Part of a small language model's weights.
Architecture: LayerNorm before each block, no position embeddings, biases, tied embeddings, ALiBi.
Each number is 128 + 24 x the weight over the matrix's rms, rounded and kept within 0 to 255. Layers, rows and columns count from 0. Numbers have three digits each.

# o: layer 6 attention output (transposed), 512x512, rms 0.0404, rows 27-63,91-127,154-191,218-255, columns 256-319
# v: layer 6 attention value, 128x512, rms 0.0259, rows 27-63, columns 256-319
# q: layer 6 attention query, 512x512, rms 0.0345, rows 256-258,320-322,384-386,448-449, columns 256-319
# k: layer 6 attention key, 128x512, rms 0.0391, rows 64-65, columns 256-319
o154:139169102132140115123101118130120149117100147131111131113128146118144143134129107123156141136130194154110110144128142098154162101123164097127102120103142132099113111146114121105140124132132090
o218:153155122134109115144109133095115145148106115127143123110114137115124150141127139132120128119120157123146118141128153127142154136112149112071143134138107162135124109134129131119113107125131073
v27:127106155129090148100110102125128178141108138115090136151087131127128087143097074145151195131155104117135116073149137127052106112166167125157169118110156148088065120105118169108100130112121138
o27:119139112150068107115108104162167134099133130103130126120162102153124151128123113146140153154091106093154105119103137123079119122137099179135116156119118113092136144106118105123096106045188150
o91:127142129127097091120144185141148115130104105104163133129118131089154135149130102133167100130140120111103156114138153151135136105160166121125119120144094113140111081086114132128092157063176115
o155:145167158095093131096163141131135121112159126147156107136137148116133138114115149167157069081126144144136133132127121128132127125135156135125139144138110126125127160111080169135146128057113118
o219:122128157129099106137171137127139151124129143143152112134113148098143122134094143139134088149107116107074105099103143123144125110121163095131162124110101127135143114141096138151118148111152117
v28:124097102087137131101135159111134097098105095140108140128147076085120120150111103110109087093151146134091143108146085105140097123080107123145135150124152118140182084129146131157116092194122127
o28:133143203141149141101144174091101190157125129133119131116178136131122192138126134125120130150155098174136131136104114124132132103147104128161128122089167155229091152115188141148184127223130135
o92:104105147097135108108141152071128123132144149157129125119159108090116190131117075133163149128090168156117162097145092137137118129152129125138121154116150144107120169130073176162176129184135117
o156:101125134160147083130122126109133131103151159107122093124151119098139142163119099122159144107110153136121121121162125144113120107063157136166112114135098177104149125087076127119136155138178118
o220:102125138129145106099151123119139153145139150133118135122130119159104152133116098149107120121146143128133137098123145155127133090180069128151138118127130171109132110127138105109160080157127127
v29:075150145123126133195105115161111160121131163082108163106134096159124184135147125129176106123111131116121138126138126157127104090144152087128165120105135152117118201105088086148169158142129156
o29:137131121110163177123088114112144094074103097097127117094163156126112114107156161143054176130203131126133145169136118135159089119018160121217123066107076126146117068145098106133129144242127132
o93:123157156152152125135118123141131105071170135096136159129105149151101116096131149112121133155146129125129144104111088130107143092174108128148129092118127150164101115132086097106147129138138115
o157:135162152126122105115143138165124131093135111147099124142117135145115139134115141099159121121119155180147166081129146116136183144176132153185155117161132113134091118119131123116150124131165118
o221:135146140099174147148147127115127106079178112138119142132151148108099133117145142104160156128135134157161129092130103155108127111107130175159131143148149118131135113138143108122151135134134137
v30:168179164129140182107183158080148133149122136094142138192119112189108139098143110106126126086165120144144096126136137142161171172130114136143158093124132111104117134142149194159122126071115128
o30:116144151124115118128128146139124150167157230149108076123105131127114139122102120125000100120085077165156122141138129093101139143093152140145152133088126129122117147122083105130041113115180102
o94:169175169106115143109143104131108126119129171118109137137125134189085126148075107144138101124152136136141132115117145147119156166147142117146163104119099105135085143148143122103128121119091102
o158:115136110122139096150119104141123141099110101082130119101121131146129132166119105126194136111123142170125141122110131134137100132118102096186163133100131125128128115137118098148159156164119143
o222:127156135111120112130171120138120105091122155110127112148155097128141133159123137122136108142161115127078129114131131135125118131107159109140109163142120131114102141131139108141104126126114130
v31:104130133126104148175149146155149122132099120129123135093123100095151130138113111097127077127118088126139139145135170141136153090088109094146151167140146142127148152107142104132131131124149128
o31:102094084090147165119102118078123170114096082138132125101135140127135171135115067135022161179175160146117122160112142136156076108191113102168118108054123145084104134148145163124225105139096149
o95:095155134126139122104158135141156109135198112075149162120098093144112102097135101118099151166153103110148115121110124162117140110183073131136147147139170154142141099133120120128145109104113121
o159:153162176131100120091160105124120103114187102109181124148142082130115123131135137152129117153146117127135156097143174145089177146203117143124168145177119139134136112115117129106106116113143158
o223:129163129079126142108132122132120128165145138112142134097137119110129110111114160145124103138158142101128077109108127104135105177134119097129128116134164090161137127108179121116126091160123160
v32:137090120117117141175150098084113180120136138137094133140121133134113160144130128141165109125150154034086116058170182174127163123167110119124175112126119123143128143062172106168129121134149155
o32:108148135080135137104118115120159099130104170114106119135100139149127117164127162132118146100111057183159193115112150129108137103079141196146119124138120107156167118136157139167145119143107129
o96:137120122069143153101151122100137164134125109153132140097101138127109124126150103125104119110129104134155154071141131172117121126127114095139114058132131133131175140115136128094151146171094103
o160:128126126121146126124114141127138122106120136118139128138140126137129135146118105130143119123142143090149098129092102147122135124139132118129123101155149142119148119137123138123130133159118095
o224:142131140143112132086135135107157116109079146139150135100161124105139153129155155117112114104125116109133117101158105149110148112167134119137092139124117128145181153099129153146126132118186104
v33:119137146113106078117087116138117133108186135095177134112118141132090119148154107162137150170121125121085118116138145133125104116118150119113066144069127114127155152133121085125137118086148165
o33:107170116128145068137140129125136093171114115127137113149154120137127121113119145147176154132135158128035113103122160125153132127106162096161103164179122112144119119096139120146176168184040133
o97:142118109121159129129118157124089115103114144127124111159127107148148159123130144109150164121129124153104107100096115139100138104116109142155135190102105158084103158134101152116132130123114138
o161:123149113117159111119126092153135152098118129137130126126130120136139133126137142075106130144129129138111122093103120135152132141099135121121120133170124171108115192138155125119131109097104113
o225:151113155146141171129131098127083107121147134136112139160127130151115116110131155110136133152139124145155127130120117153105166092157102159122116157117153155134107145148111136130123144140128124
v34:173174129128137146106125106080129071108096153098093118176183176103115132145067113153113084118174155148130105199119083084068143107052128149139136131089142131135141114141127179102082131171179100
o34:164110114148086174112093121104131145102163133141104133129119118107144177113104070130068094057123165134140091127132120155068147138177112189107149183125105098115121170106118143110145089076171115
o98:130146095114085142126139114139101068158160070100104107111132134119142143149142133107077163103110158135157106111109107150096130126121123139135134143143135119100127120105121151130161120120144134
o162:121106148116110146099133105111102098134150133106142106143143122113089132107116122130140138138152119089155121095063095126151107135125106123111108127163114133128103121109103160139124113129109128
o226:116141148166116141104204079155108097174133124133115158141171146141150109142123129144083100145126118120123104158115132108119163137148115123106159131126105153116113119110097116109160139085163085
v35:090110126128072142106167145120140132134185145145107149162091091130114131118091117121112126121126103107114119143147187149106130135059159121108064120077140107130157169094165191120133139145090125
o35:075153096088127105135155146131150117174103146156100096102079110140125149134112149089028108164121109119108171129114151130192111100061109107078155130061132134122136126123128091137047135219077151
o99:116113083101136144111119154125134120129098139141121120164062118148133127170120131085152115157118168130105116113115118144161120124085130078162142105091127097109135128125164117154104119168064156
o163:137120091151153088132136142095127109144109109127137130159108141110109125162138094121133116137098159091129124142106111141138116098128137135129145144120130144112150151125104142141119123168144132
o227:110129124107134125144109146124137141122102145116127121142087128138121141135126155116139105149150152098138135147094134115142109157088112118123095090114157113143113113140150135136124117141109120
v36:149142136112111140122126138113148127193084099092108099146096121115110151073158146146098091102106119153136114121143147148111102101087129118113064127130131134125157108111126176149151122114137134
o36:091128177148159159154131131149149099208097190137108091154058155150142146128140193137095134133126073111103095148144079128101090080125152062096152092158129151153099127129140098118136190103105151
o100:146147161098119149120131130165106087121120131104137127141119141155129074073086135105143124108182104117148105099121098169086121111142159082081133103174124133158133120111118146111156178128143103
o164:130152129133083124107150086101117130112172113121152145145162125098121085152133141142130125167164122114129107120105111150112135144117104138123145157136130109145126113116129155136116153109090123
o228:133137149117155147125125146139123115096147139122118114103143137162146097081118137133146137143126118106149111129151104138123151144135108132099099097142122110096121128094116138124141139137116128
v37:094131100125092133150159137165070134109171083152086056139140108161114133091085159149116123109089119171105101138124095111147141140126129153116092132124123088151168167177124153129135125147121096
o37:169117095151124187120147124105145162058155179093120130163073139118144115133117209109109096140139088143147091156169133128090123117205154093083156133143164121140082129160155145111079117116064120
o101:115130119173121110152088114077146149081127152134144170109104174119133164091118149118143120155185122115118129126145126130139089111122191128145103155125146152166134122113117118112031174079121131
o165:147124128123122143137129171099133131124117123133130113155153141120108157167128121135118147153119102132114145150144086148129114087104170140119136155104102146161124101125068143109124137086132127
o229:119105122105127114144116140118135167108127132133121124101120110122086115135137130126152142157107117121107138107132126157169078135108113110118131118102143076142175126130137124140103161144143156
v38:099129159122131143191128114082145155180094082137103102184108126193132140142162185128167143132116175149097131083138133127177142106116167132077144106091129167141149209127077144154126140161131126
o38:190093200102118139143101124197140094140118132112118079162065147120127044167143115101140147141106145133127168103123119119111137119054184141184171154137043104141073101126093046146140108188103113
o102:167187153115122168121128125088110114100172094181125129127129133148128136145139180137061125134138133082095133145112151156077153102088114152132116152122111183102102141138134144135120089072114154
o166:147161115107105128074155106103148136075190138192145147088170127129169149149136156105156166117162146121097137139109146146115128140140090203108130117145120142140082103140107181122149086113131118
o230:143128108138172148127116136102132117109167120132098133129169129133138138124142173118155085147128109140131146127147134164117138105141094167151162158103133157109148160110105168176115106121129148
v39:164107119134180135171154115126129134132109102113105139123139108110133163110105082130143117131136112088110129120099164130136089119121135139140159135130108125098044145132113143172161124109123145
o39:112137093087137139104092103120152127152117194120066087107173151131145149137134090120054136117120066119138176163135142111074111137066128213115134162076153129138091142138114190138117043181178120
o103:134129144126121161125135121152139164116085116124114139136142111131149077116149101152210086125177076136157139165129145130147133132092168104119109094115167085159155121140167138105129164146138108
o167:122119098137121123129146143110125118134120133136135137130131126142153121134152185152174172111144110100129095161135116124138149091077158114139150077097120087110133110137151118120119190130144139
o231:131165156128154129167160116150123139101133099142129130141101113160119095125146112120147104142146112120161133122130103124124112107138168095095084125153170139107112108135137123125139102126118111
v40:140125112127112151103168102107129136125113123165156140154134153125117080107140131113100146128148066153130086120103113132118112127136158167122107109111141147102130085133151180099143088124136136
o40:152167197172118074138129171173102140118134128138077126133153123151126150135123191063071098137100118159153138138106110124106149122067191051079134091148103144170162124108084088073074159108185127
o104:168152134149097156141132143118137138111076130111148128136155171130156134160109163174129116107151142091129132172140154142148134149055174162121087144087139131093129121097123143117044175081133136
o168:120107081120140139141154113129161126132120145145116139108129150126136138139134128134124160128134169154114108120103134144182113118070130170116114162083140106116108147143108176133157128085097115
o232:136104106167101136104159096138139117112143145124122117164140133148117137163159121107139121118111121125135143138166122149165171081123091138127115135075104133111114128120091139085085172133119121
v41:127094116110151130124098127123140132141142130116111131120187132114126120118110132106159168162076152131119118112158107135154137176166144140099142124141119096129161141121125099128149166122142107
o41:127114115094130130131124141108147096153140141129154108124153118126114088135148134151155144148136150092086138109140134123094148158092158149172156149141108105084121120138121112136192127155122120
o105:118114154139126146114101142086131143116091154132128117132168154158121168145108102125146124149111134132104116145122099124104152165143149128141142141113046134097113162118096149139150180134109128
o169:106132155124115123141122154115125128125118116130088100103133116159133190106104125108153104161141132157148109157096091120126121143111143129147148119126099133143106117139109129128108152121135111
o233:127120154151107112145120117106104084134130127124132118132137154108143137129126136154122124124090145137130119128139100127085119146136113149172135135136107140141129150104081111132132162119189092
v42:140147110170138164124158153124052132154107085111122106148146168121134158060099111128159164144148220142110155135119085130102141133082124134141121160122114091154142116137095163120122136126129125
o42:127113110142089230100137126165127118119109177134105123149106131141137188133151133165199141119122076109083096165156120114102152097145176143096164157161160108091096149125104130153083159111209136
o106:141109116137106155084122099086134127138111138121152125104156109150142121105109126133130130099114096091118133118123108125128152153102143112088130120137106114192156120119123140095108133178159131
o170:135126134145136161110094120109163107132101143115132130079168109124105148132119147102130141103154122106136139152137121146149136151149095129114129104136124110137115114123142118111129113130119110
o234:135128106175113148117137119170118106103141089144153165115108086125150102101147144140128118116127141128148133125112140132132120127168138146085144094167142114133141110135095149097138114112116119
v43:170150114128136141084153129172130126136130089156160128105146181108091106109153178136094131101137122106130132170111073131165135091113114165122084082115147110161130125112134103116102110139193125
o43:150130195175140101142155129115124124158101110176123124133115129131140179146147087122199122115130107084083115118112122140184175126220178089105109168183150119139138176114160106121202171059113143
o107:130126129165153125148131116114095136103101108146137117127177139103142159142103146120165137099115128105103119167119128104146128156124130147074110172151084118090117155126103131153114159095104140
o171:089132087123159136141114113100127114146127110170140119113157131092153112121126157123113134140132107113124113160114105105120097156009100136084086146129099128112119157140111144108117121100128118
o235:140128124164121145129110099162117106118126096105117173147118179159120130148124112107103109170137144123139127168125144111112159155154098149112134145126117116104105160108117119113110145125122128
v44:166130104122151122114163144142151095129152119067140093101144195123101166134152128091084146119104138119164130189133197171145116145151091083081076157128104129119120144087098135111093110110099160
o44:087122061090132136121163141169087093166099134137161105126117129129127122153142084154126123111117084139107126143134132109137142135031128117099166136123183128116157093137139201174070164151142142
o108:163135126116171174121136094147084115124131127120137122134107123167109095125114151085084134155118083151166121147073103152116141196153094091091141141139124113141134135152142174083143132163101167
o172:124133122169140163130106138102123119149120088115125133131121115131108105115134128127114118175124111101175110128101098135112150152177084075112111131168125099130144123160139118108132134105129121
o236:149123116148148158173117118155073089110111095141127130156117111113104131131149156124115138139148108111215121177088092111105139149159136119110070143161195102136096167120092143114122146120111139
v45:089139059155074207140154129152091121149158172077152095148188116146169108139107109081109144115134177149119107112098081106088163148126106107112123089108174144099134101127065124134095141167147113
o45:159115083157123175095146118121110149057140155125108168094179114149111138117144189158095124085150110106111108240134149120130129137161161101093145137161157111077118138124162120113082169147174141
o109:123114100177154087138145107061107131131136165161176148112120152154121158140120157149089139119082126094133137097129099127140141116163117123071106111105084151167143119100107109122119114156143135
o173:084130130131166115153106122128110115127074136148109127125103128139125116127113120113147127126169152126136132130132126161129118110141131131114138116112106149116084121108134135133131098165129095
o237:114131117150108126074162100111161120122136112123137158106151104147135110085152139150077137089072137113102105101144180145147126134127107140096171123121071145111137114122089131090107121096117114
v46:134170124203123112091163173133121143162174094107121147152102138173090111055141160096152120097078164154114126051138138117169118117105115067110084124158111109105140149093138118121135141139085108
o46:132113151169144120127155111165119141158122064106106138151142160134137089137139189129054133108114128113151142145131203121151182094159231088089145088122039134174125141136086084118118146222061133
o110:140147157116119132093187137158144167140084127136148147158140158133130162133133092138101128119101101156108163119113125123163144161175100081162152120116106149120107162124151135131132113133141129
o174:138116158067098112127158173116143145143123106132116125141112125122141163144145144115155136133131128145132150129117118144137078146107098144150173128120163121136129109150140156132131130099173127
o238:126132136125105137085131142120124177113139112130142137137145132118147147156119103131135147115136147128087138111138144133169095165127143122138128122122132140142166119126164126143104156136162185
v47:154161115111090129079085146131174086163116109164183088076130167149161097107109107119140158119143140134153142113120143146144124124123145164105101170158127129151136115131144137103138150136144135
o47:113119208129157091152130126118173123144127113144160173113171133111133141108118076113139122125118155121164140107152122162169129092138171107002132152157100114111184153117143217092137137110118148
o111:103118143147107123138125095125125140139092146159172141121148168083124129154122111102122120137131135169164116165152156118139120163189162133069134153159093140106130157118149135133100157069109159
o175:124143149122105124140160152140154140170151102121106111112148165113134121123155123140136116123097092114137141164159105144133100133154139110087118103111144169127142146130158135120145134110123152
o239:109097150147125117171146139126123119133129114134145142141171156112127108170133092140146122123107117114138109149131146097137127136147159123105110132150126124113117145120130121109112153119088125
v48:120176162102089151137115193133159140126108122149126100106119119141139149158113179124141107146160135133151123099095115116071120138135129127085143132144088114111126126138136145136100104141147124
o48:109107174112145122134133136130161106050143135150163148129148097156127146149109200114167087118127113148167114165119116138163144100116124117004132138170042115104198178133116164094068117160127114
o112:171115075110106149158117129102113117133104145140148118082140130122163112122128143149136145126162131149182094167092122112121133156095171111146144173139120132122134168132183144118109158091111105
o176:162132120090139111139119128126107139147094124124100091080139098114120114125138131116190155111134130084118133159123124144155128116078144103151115092099170135105144104166152134135153149125119139
o240:142125107137114144138155120116098099132102100130146130119164129149128123149155120136128131116130107108172111160127163131125131138121146131120145118125120112127113152154126152119113168112113115
v49:134135126128167132158085085078131139143119139094158105162157108176118150118114131170142134117132213152118150149105140131136106150088142119154170170161148125124119171181123123204132120108149142
o49:144132161153151168100096125060114123225131225097081106154107148097160091108137144136086159106103192164093107133153106101050103100129194087164105132103172127130068099133124120111166118147094125
o113:119104173104114155112094134104122112166133145124109119123130117154092107115116123112122112100119132149097095097145135121092143073165153148084115074127118168174102136137117134138199125168153134
o177:127127145133114136158125116137121139128109121128127152120130111151133134130155111132121102119125097164123158110140138106115145121180107149110144097157144140124118128108171103125103129144131123
o241:134121151121143150139092137108128138164129137107119126120122120147141099089111118123138119117123137152137094110132114118135142136135121131056115112165108166119111131126140144118154103127154125
v50:071157109106115159153094084113076140127164119134077094124092151198128111145156152105122136150125124114117102117106083139087112129130137125135131125064143118091138089119182092173108185081136125
o50:122167122119140181144083145095192102135159163158098110132107111152115138134142206135146122109122115105112097140145103146158162124211142155096100189169100067041147150135161096115119140116153103
o114:143152120134144163114106140156127112098133174129118109086081084189091140147131125119167056130136159136142169115143108137105126087132127167092147140099121084152102122128152107137147092116108114
o178:159148094126154138150113134179146113150137118117123145093102134135135148134163087088124151151098144129129143102154127117127144122140135127119136138144176149125113152163139146105133045109143091
o242:130123098118140156163109136087138116088142170127124154125134079123118132112144092089137091150148139160149125097165125110115103114089151175134115144121153128123132180156122158140121128147118130
v51:134119130096198121129115163126146040112135094105105090132105163103135132126194118072133123100149068155173152134081155123141128102122152122172101115098112108127134111161071131184121147114075132
o51:151150100095101127111128138164121152207123093121110111179144138133115073113143142156150068101129050106153165107159112142063114165190110174152112150109195099153073149122175120151149076115082133
o115:132165142106134115109117148145156122117164132118101109107164113119107152121131138120132113136136138134141158103115116146117089116168107152152107152171159102105106140114086170142145120078111116
o179:115123108141105118113152120110127135066193131133128135144148131110140127126130139135129173148092128155115110116109122106144112127122135142133110153153125153133150128144123119135139108090127123
o243:135141130120137121171145121119134130091152144124089102135175120124121128126109124136111104147122094154115134088124119115114117080132130145201123164138152158089142144129115109163150131112099152
v52:163184141081150149137126097167112080117117145103124139073160114120124165103153174082109077156179103117125143137146095146163113118105068178173152099126121095134096112113117087126171191143174115
o52:099153142120156154134089123055167084178105061160121113142122156157116123111119129120089178118185076138145092102145079113160180124139025181110116157118109134136162156151150134114174128184119110
o116:123176135143137148143125107124140110130090134103109099151133130149150082107138108159166130117148154137081105140159111118101125136087103182130128124100146136119125106144107127122142164124098122
o180:093113097148148100146161113155133132122106119104105148109120149131155105123146117125113116141085130122080106145115161109130131119093150128155139130085136130124148123127157106114117148162114164
o244:132157136136144117147127128127142098093132148126104155093136163154132114146149107104144132156135118114113115144186123117086141139089107145131144088126131121112124110123152106125143127132064133
v53:154142194140141121153141123175129170169106136156102125151131119130103165091112118153143096133135103138118138126139136125155180093124095118123156133129087132183117153119182155136146099128164119
o53:144095196089121142157124125167148128084111150122136074127090167102148149155128059112119123138104081175190174090136117143147103101100098156083147144089084110180108139128102150159137042215149116
o117:125118176103132154162173065188104091099143098119107149141112121132095074099124119116126146160171094131185121150118120127103149124137122123132114117133183115157124148157176132112143108181119127
o181:153083100133139143130108121096065082156126124113132119151122128105107133109098131144149124111125126101184111137099098112103160119151113115146112100119139129136153141127127128120115159162106156
o245:119109132111132152168141128164088103143127088139136143141095142139138148153150131122134117178186120100171116158093118106110095123136157145108107130136162126148148136136153131098156140137144139
v54:124142116102104122113116141148097170156152118147133134127105101160125123105130096182112092123091105141113106089155130119147115159145088141094128051141130092115122158156151151132158142119134134
o54:107125147139147155153140158107171131100150202161143133136083131114129132132129135156128097143125088125116065117149098104118159118161089152095133160150079109086167162128150121115130145098113088
o118:140125128139116119132116124157076133108097123124163169155100109134127110118111129100142118130156136177100140128153139113146106135097137131113137098115082134128130138139135095084112154120096154
o182:144096095117110145143137153132117135154108085115133132141141152080123143112130144118144150107113135154104145143113111108122126142032148119142109145097099119144130110117116105116152148084110158
o246:143098115137113133136141112145099081086114116138138151152111087133133120123138124107150139106124128151101144137170136138133136117130110123114115114102097082152135116155129130109094127128117151
v55:132135142105092123162048131044135135122108140161071122079109099135132166185135177097112173098095172136150085109153134109067076161140153099130116107142123090155106115124073113119123171123100112
o55:142129170140143134124119108144159099157145094104112136141172113135103066144116255110099155131116149141173165158130132126133117121085139102034114117156111150170169128150133162095094091151073131
o119:125092146129115135146139151129170123137108131117095090094113115080133152124128115164160122116102120134131116151110120127139121133108148090143151141119106125107103114107140138128088127104107100
o183:151158169115126122112169137128096150121152132142101136125136112103116135140129097108161149129121148107113110104104127122149105156075117120163158109126110092070129110113135123111147118091167122
o247:157139152126124138141128161102157159166132110125119076124141140110142168127098109163121157127128141095158122146109127138115137140100126145103141125127103094151100087116104148157133148093154103
v56:131130131157108184151119136150077121135098126142153121148164141138160081115151146062106097095136174129121163094160095120165153148073133127121117127104123110155111146111163137168149126174080132
o56:167103199148123147116135096175056191102119112064094104132154160150121104134109179117041117106113110188193183150116160119124159102125157151068132111068154127255124123113140154104033088255102155
o120:134119146108147112137172114116121105161108127139168117135111129125136133111120142149142106154099169137145138163156155089157139156139148146124100130114156101146089154156127109113071149145096110
o184:121126125130152070144163134147139115115140128116120108140111165152155117140142124153165145115120148160121140156134152136153113120149127145168135146117147141093106148134107107116128142135120112
o248:098125145162121147154162096151123146110147115135160131165125132108166112118139118143110117118102165122147095163097175127171128131129136146092131155123125173131114100154139117125117144092096094
v57:103146145114155110138095143108143124141101135190119138118093071085135160186119135101131158151135098135142156116123096095078077138132113145120132108136126071140149075134146138096159174077173130
o57:117150192134152085169083141149184092177143097162170099159147138132124147138128148138202160163123136075085094096144108125191146127158058139098120166205059143107098175121100043084215114187147139
o121:102129116134136137146114149173123065157088116121129127135120095126116126135135118119197142135136153113145121156152109117121143101116136109102141174149098104145116093143108107093179155129127110
o185:160145092148134146124109104107127148123107118151142123106124108090096116134140104084169151116112124123142132149112135112118135124121117091100093133115134106107145138149110104104143124096144130
o249:123133124136123136138117118133110132152110144119135110139100110096127127123106112126144136165167132112130119126099115104121096154113148115124145115139142131143129111131123134129134131146137095
v58:176158108138095172112096135104178074138153166098181126107126173127132141174097133113109139152138123096129110100193188121132153109116127120136156133158139158115094159108085083113162149143149081
o58:135134136118148127148111085164136098193125050121096148134082158116126104141143062096069192160144113074127186106126128118147113116115196191165134116183102149096111158129102195118240149064158141
o122:094105145169164079150151107136121105155120101166144133150130186107145139129135111135123104127075138129143133160128093127189144126153122128089129138156074153112146123115083146145148192101147122
o186:105109170120105089132174126098126120113172141164125093155168154117155138114132139131125085128099106129133123175110106138129125134162147146091117156148081144150147126100108132119126153115138124
o250:110105149161139099121149131130136136164120133160112110162141203121159117154111107153116137132067138105115113168110144110125163152143167125119123133122143137074124126108126115130116132111116141
v59:158091158103125106183160177136139146136046139142102144129144127124142130138122127092120110130108154113120075122151115133156111190127077142134194116135091066125126116113129114119145136146123104
o59:132113186095099117144125165170158140104117143111115062143136164129132086131126104146113115121100092171175099112132096115106193126051098155144155126078062132188155142148117066127114080214122126
o123:134118170120119146154131128141118146126079101067112083118146138153134086098133124191156115128132098071140102155146127139089161170106148123129104077136095113109120125165150131126123169131083117
o187:109076131136128126123116123116083122088129157112133099081115099145129164112110159153180139077140112105137132174102116153121104129088126126174138087086117096117131113120111156131138157135108152
o251:139118145141077094134113156124160108146125100080135098124128165116182128108136143140124158127144123109121131149150105140111140133132144109148147123160111123124133111119108137137111131084150092
v60:087119105129134115105150163133124167132129138174118135096107117084125152142141170093142126129082081156166103149093144123187112180139110153154151141172157053156186071122096162131171124175123088
o60:119127132111151146143153150154137160185140081139133144138083121117132091121147182129149105183149095114118112131164130106119185139168132090159137063077089155106117135115132025104156144097111137
o124:092115144153124158152092157129187185148116111160134098110146110126146120122134122144171127121138135083111113141159146124106134095124136096163111134147127143129166106128125075137120156087159120
o188:112128106171137122121092080112120167078097122130122130104130112123131148138143116135139106152123157096120130123127138122111114124133138091112098154110135124151169124136165083155119136130145129
o252:173132121096082092139095131104157152159090129126131093111133104115155152130116145157157114119106125083133125112152138123114130104126110058151123100145103125153157125111162128155121127137154122
v61:138135118151114169137124109114117161090080179134117196121130102052136151152167127145149100159136142094125136137096153124113103135172148131111158092124120150132140124152137125106108127114181124
o61:121134105139121113129131143125114132124105075133140099107150120127125147121134145105197158154127166144107135167127103104162152121088090079168116099145055154141122085119079059104117151123180131
o125:108145120147114133136145141105119091145149094107130120115146149105148142165122152148144121108100157080100085160132122131092152097114138183156155103090127143100078118164097125092113134107155121
o189:135095126131124106140136100128108100116147128155126122127121144123126138137114097113132093115126130115163112136135144122133146123123112156141125133103132100124116150138104126110149123139110123
o253:140138126137152106131133124116118121143150140153133139145124139118144143133119138140154136131119129114135111129124140150118131116104111132128143107125130125141099102159129132101133146129154133
v62:075110088133192151155124135152083181115145147149112112180141112120126190107120148115087127173111091106086148108142096115160110165158135107144130076157151110141104144104119121112149123138148097
o62:162143161127159156140119130137139119155137136093139116157129143129131129137146184158122124148150128053117145130134146135153147165116180107125152112156110159126128129125125077129150143200122123
o126:109122162132126146152118128132155169157104109132133124120112137095124153137102108155135109169119168123109133169158137115107106092139151099159098132151154142168118123101162095148135148187184140
o190:148094108127132155146104156119133129153090132168122131153116138144128149174113104117107109125095151160123147151129128101075109087132130139121115136129183094145132150127127123099129121155158113
o254:130144125121123128154096134133147154162131122150115120124123099140118148167135108157127135105117122155099120114124114121144111112083153075115119112085129097174147129105134133128103154167162139
v63:144117131133111128099122105136097140146138159104181122132113092146117135124095119126143112140122131134100132156142129122105094134154115124137068153158098130129171112151110171044160167155155117
o63:128124060128106170113144078147124121118123089057165118159122156123111116133117188168220127106151109086098054123167119142117158135173080145135165096195135132169119110115138106144110165195094164
o127:112126100160105127109128128156137104125154081139175125117104110093160075123144130125130172123141116134118119118152117140112136089129096123140123130151134120165146085136106084089157129139177146
o191:109150150166125117128161144158148129093139131123117142135140121148128108133143128117108141143115112140115152125145161117150109123177165155145106136128103143147112109100089110171127098109124131
o255:117149152137137112099149128126111145145134125164122138097129139137172109124122141151120175106094124124118126143116150135147122129122102135133170119147093138147125075119133122134169124097117107
q256:153122090153152155122106159125124109143117087099133105141122113141103132149123117132127127104162140128147145163102128140110120122097089133082147150089170135134138135101124131118117118158124146
q320:139120113127159089104126149105123126132082118104105138109135112120155145102141132102152144151101124090125179111139104126137144097126115124135131108139144117129120104118085139091104128177157131
q384:095123122113170130110105111119121125105126103131119131096122143125125103124140126141121150119141142106121125142093108119142117146089156105119111107115130143144139100128121134148100123145140132
q448:125148089127137132166122112155093136097122158126096095134146120152104131094121118169159147123063111118110123125149130109163105142145133077113120064089149131120082134166101146097080125120129086
k64:140142122100118115163135149139129120160169122133103120157128139126113139131134101122137155131125113174116106113136132107138129110117149106115136116108132129127115130150097116103105124133150102
q257:133120112166126168070094101115092131149102124100163120131149182147167138147151129130118145133160156096138090132119104149138153116129099159123123156128154119149121087107125122136127141141087141
q321:126134139089103123109147159115143149122085111160117130139090129100129115145118148149121113160138128139130132094143098115118118165083149122169139121180101095092138176143133138139129123132116146
q385:137127149129136133106136071118112124141122132106136132104136153149129137153109135109129119153142124148170124130117108144129098129111178124130119134129122155138135113143124122133109129147117132
q449:096108081121120153125132130105077130132141138159139144153152133118127101146124134144148150122136107125131119113134113142133103113115150139165097135181160093152129138141134119147116097194156121
k65:124114145131112130149112149126098114136159126114119145126149129128116141162111157101116136108154130106101130100132125123101137115141158136152128148171128102117139134138167116126138140126152118
q258:171130094151150139106095118112100122091090141138125119142136096129125130143089130141136106118152152131134124132118098093126127145168112154121128108120096189088129076183134095131131109114188117
q322:117145118130153101169148137161094111116097134126114148167130136183155135119178156102118111168102158137130162137142166136142176097143126108113110115097141122106130099140119123112117140146133114
q386:132154100097124151156130135094108134112131119108114148099122112129085106119104099129113154147108114138090134172129148121146119164128115097103119100106159101096154105144134143118094102141161100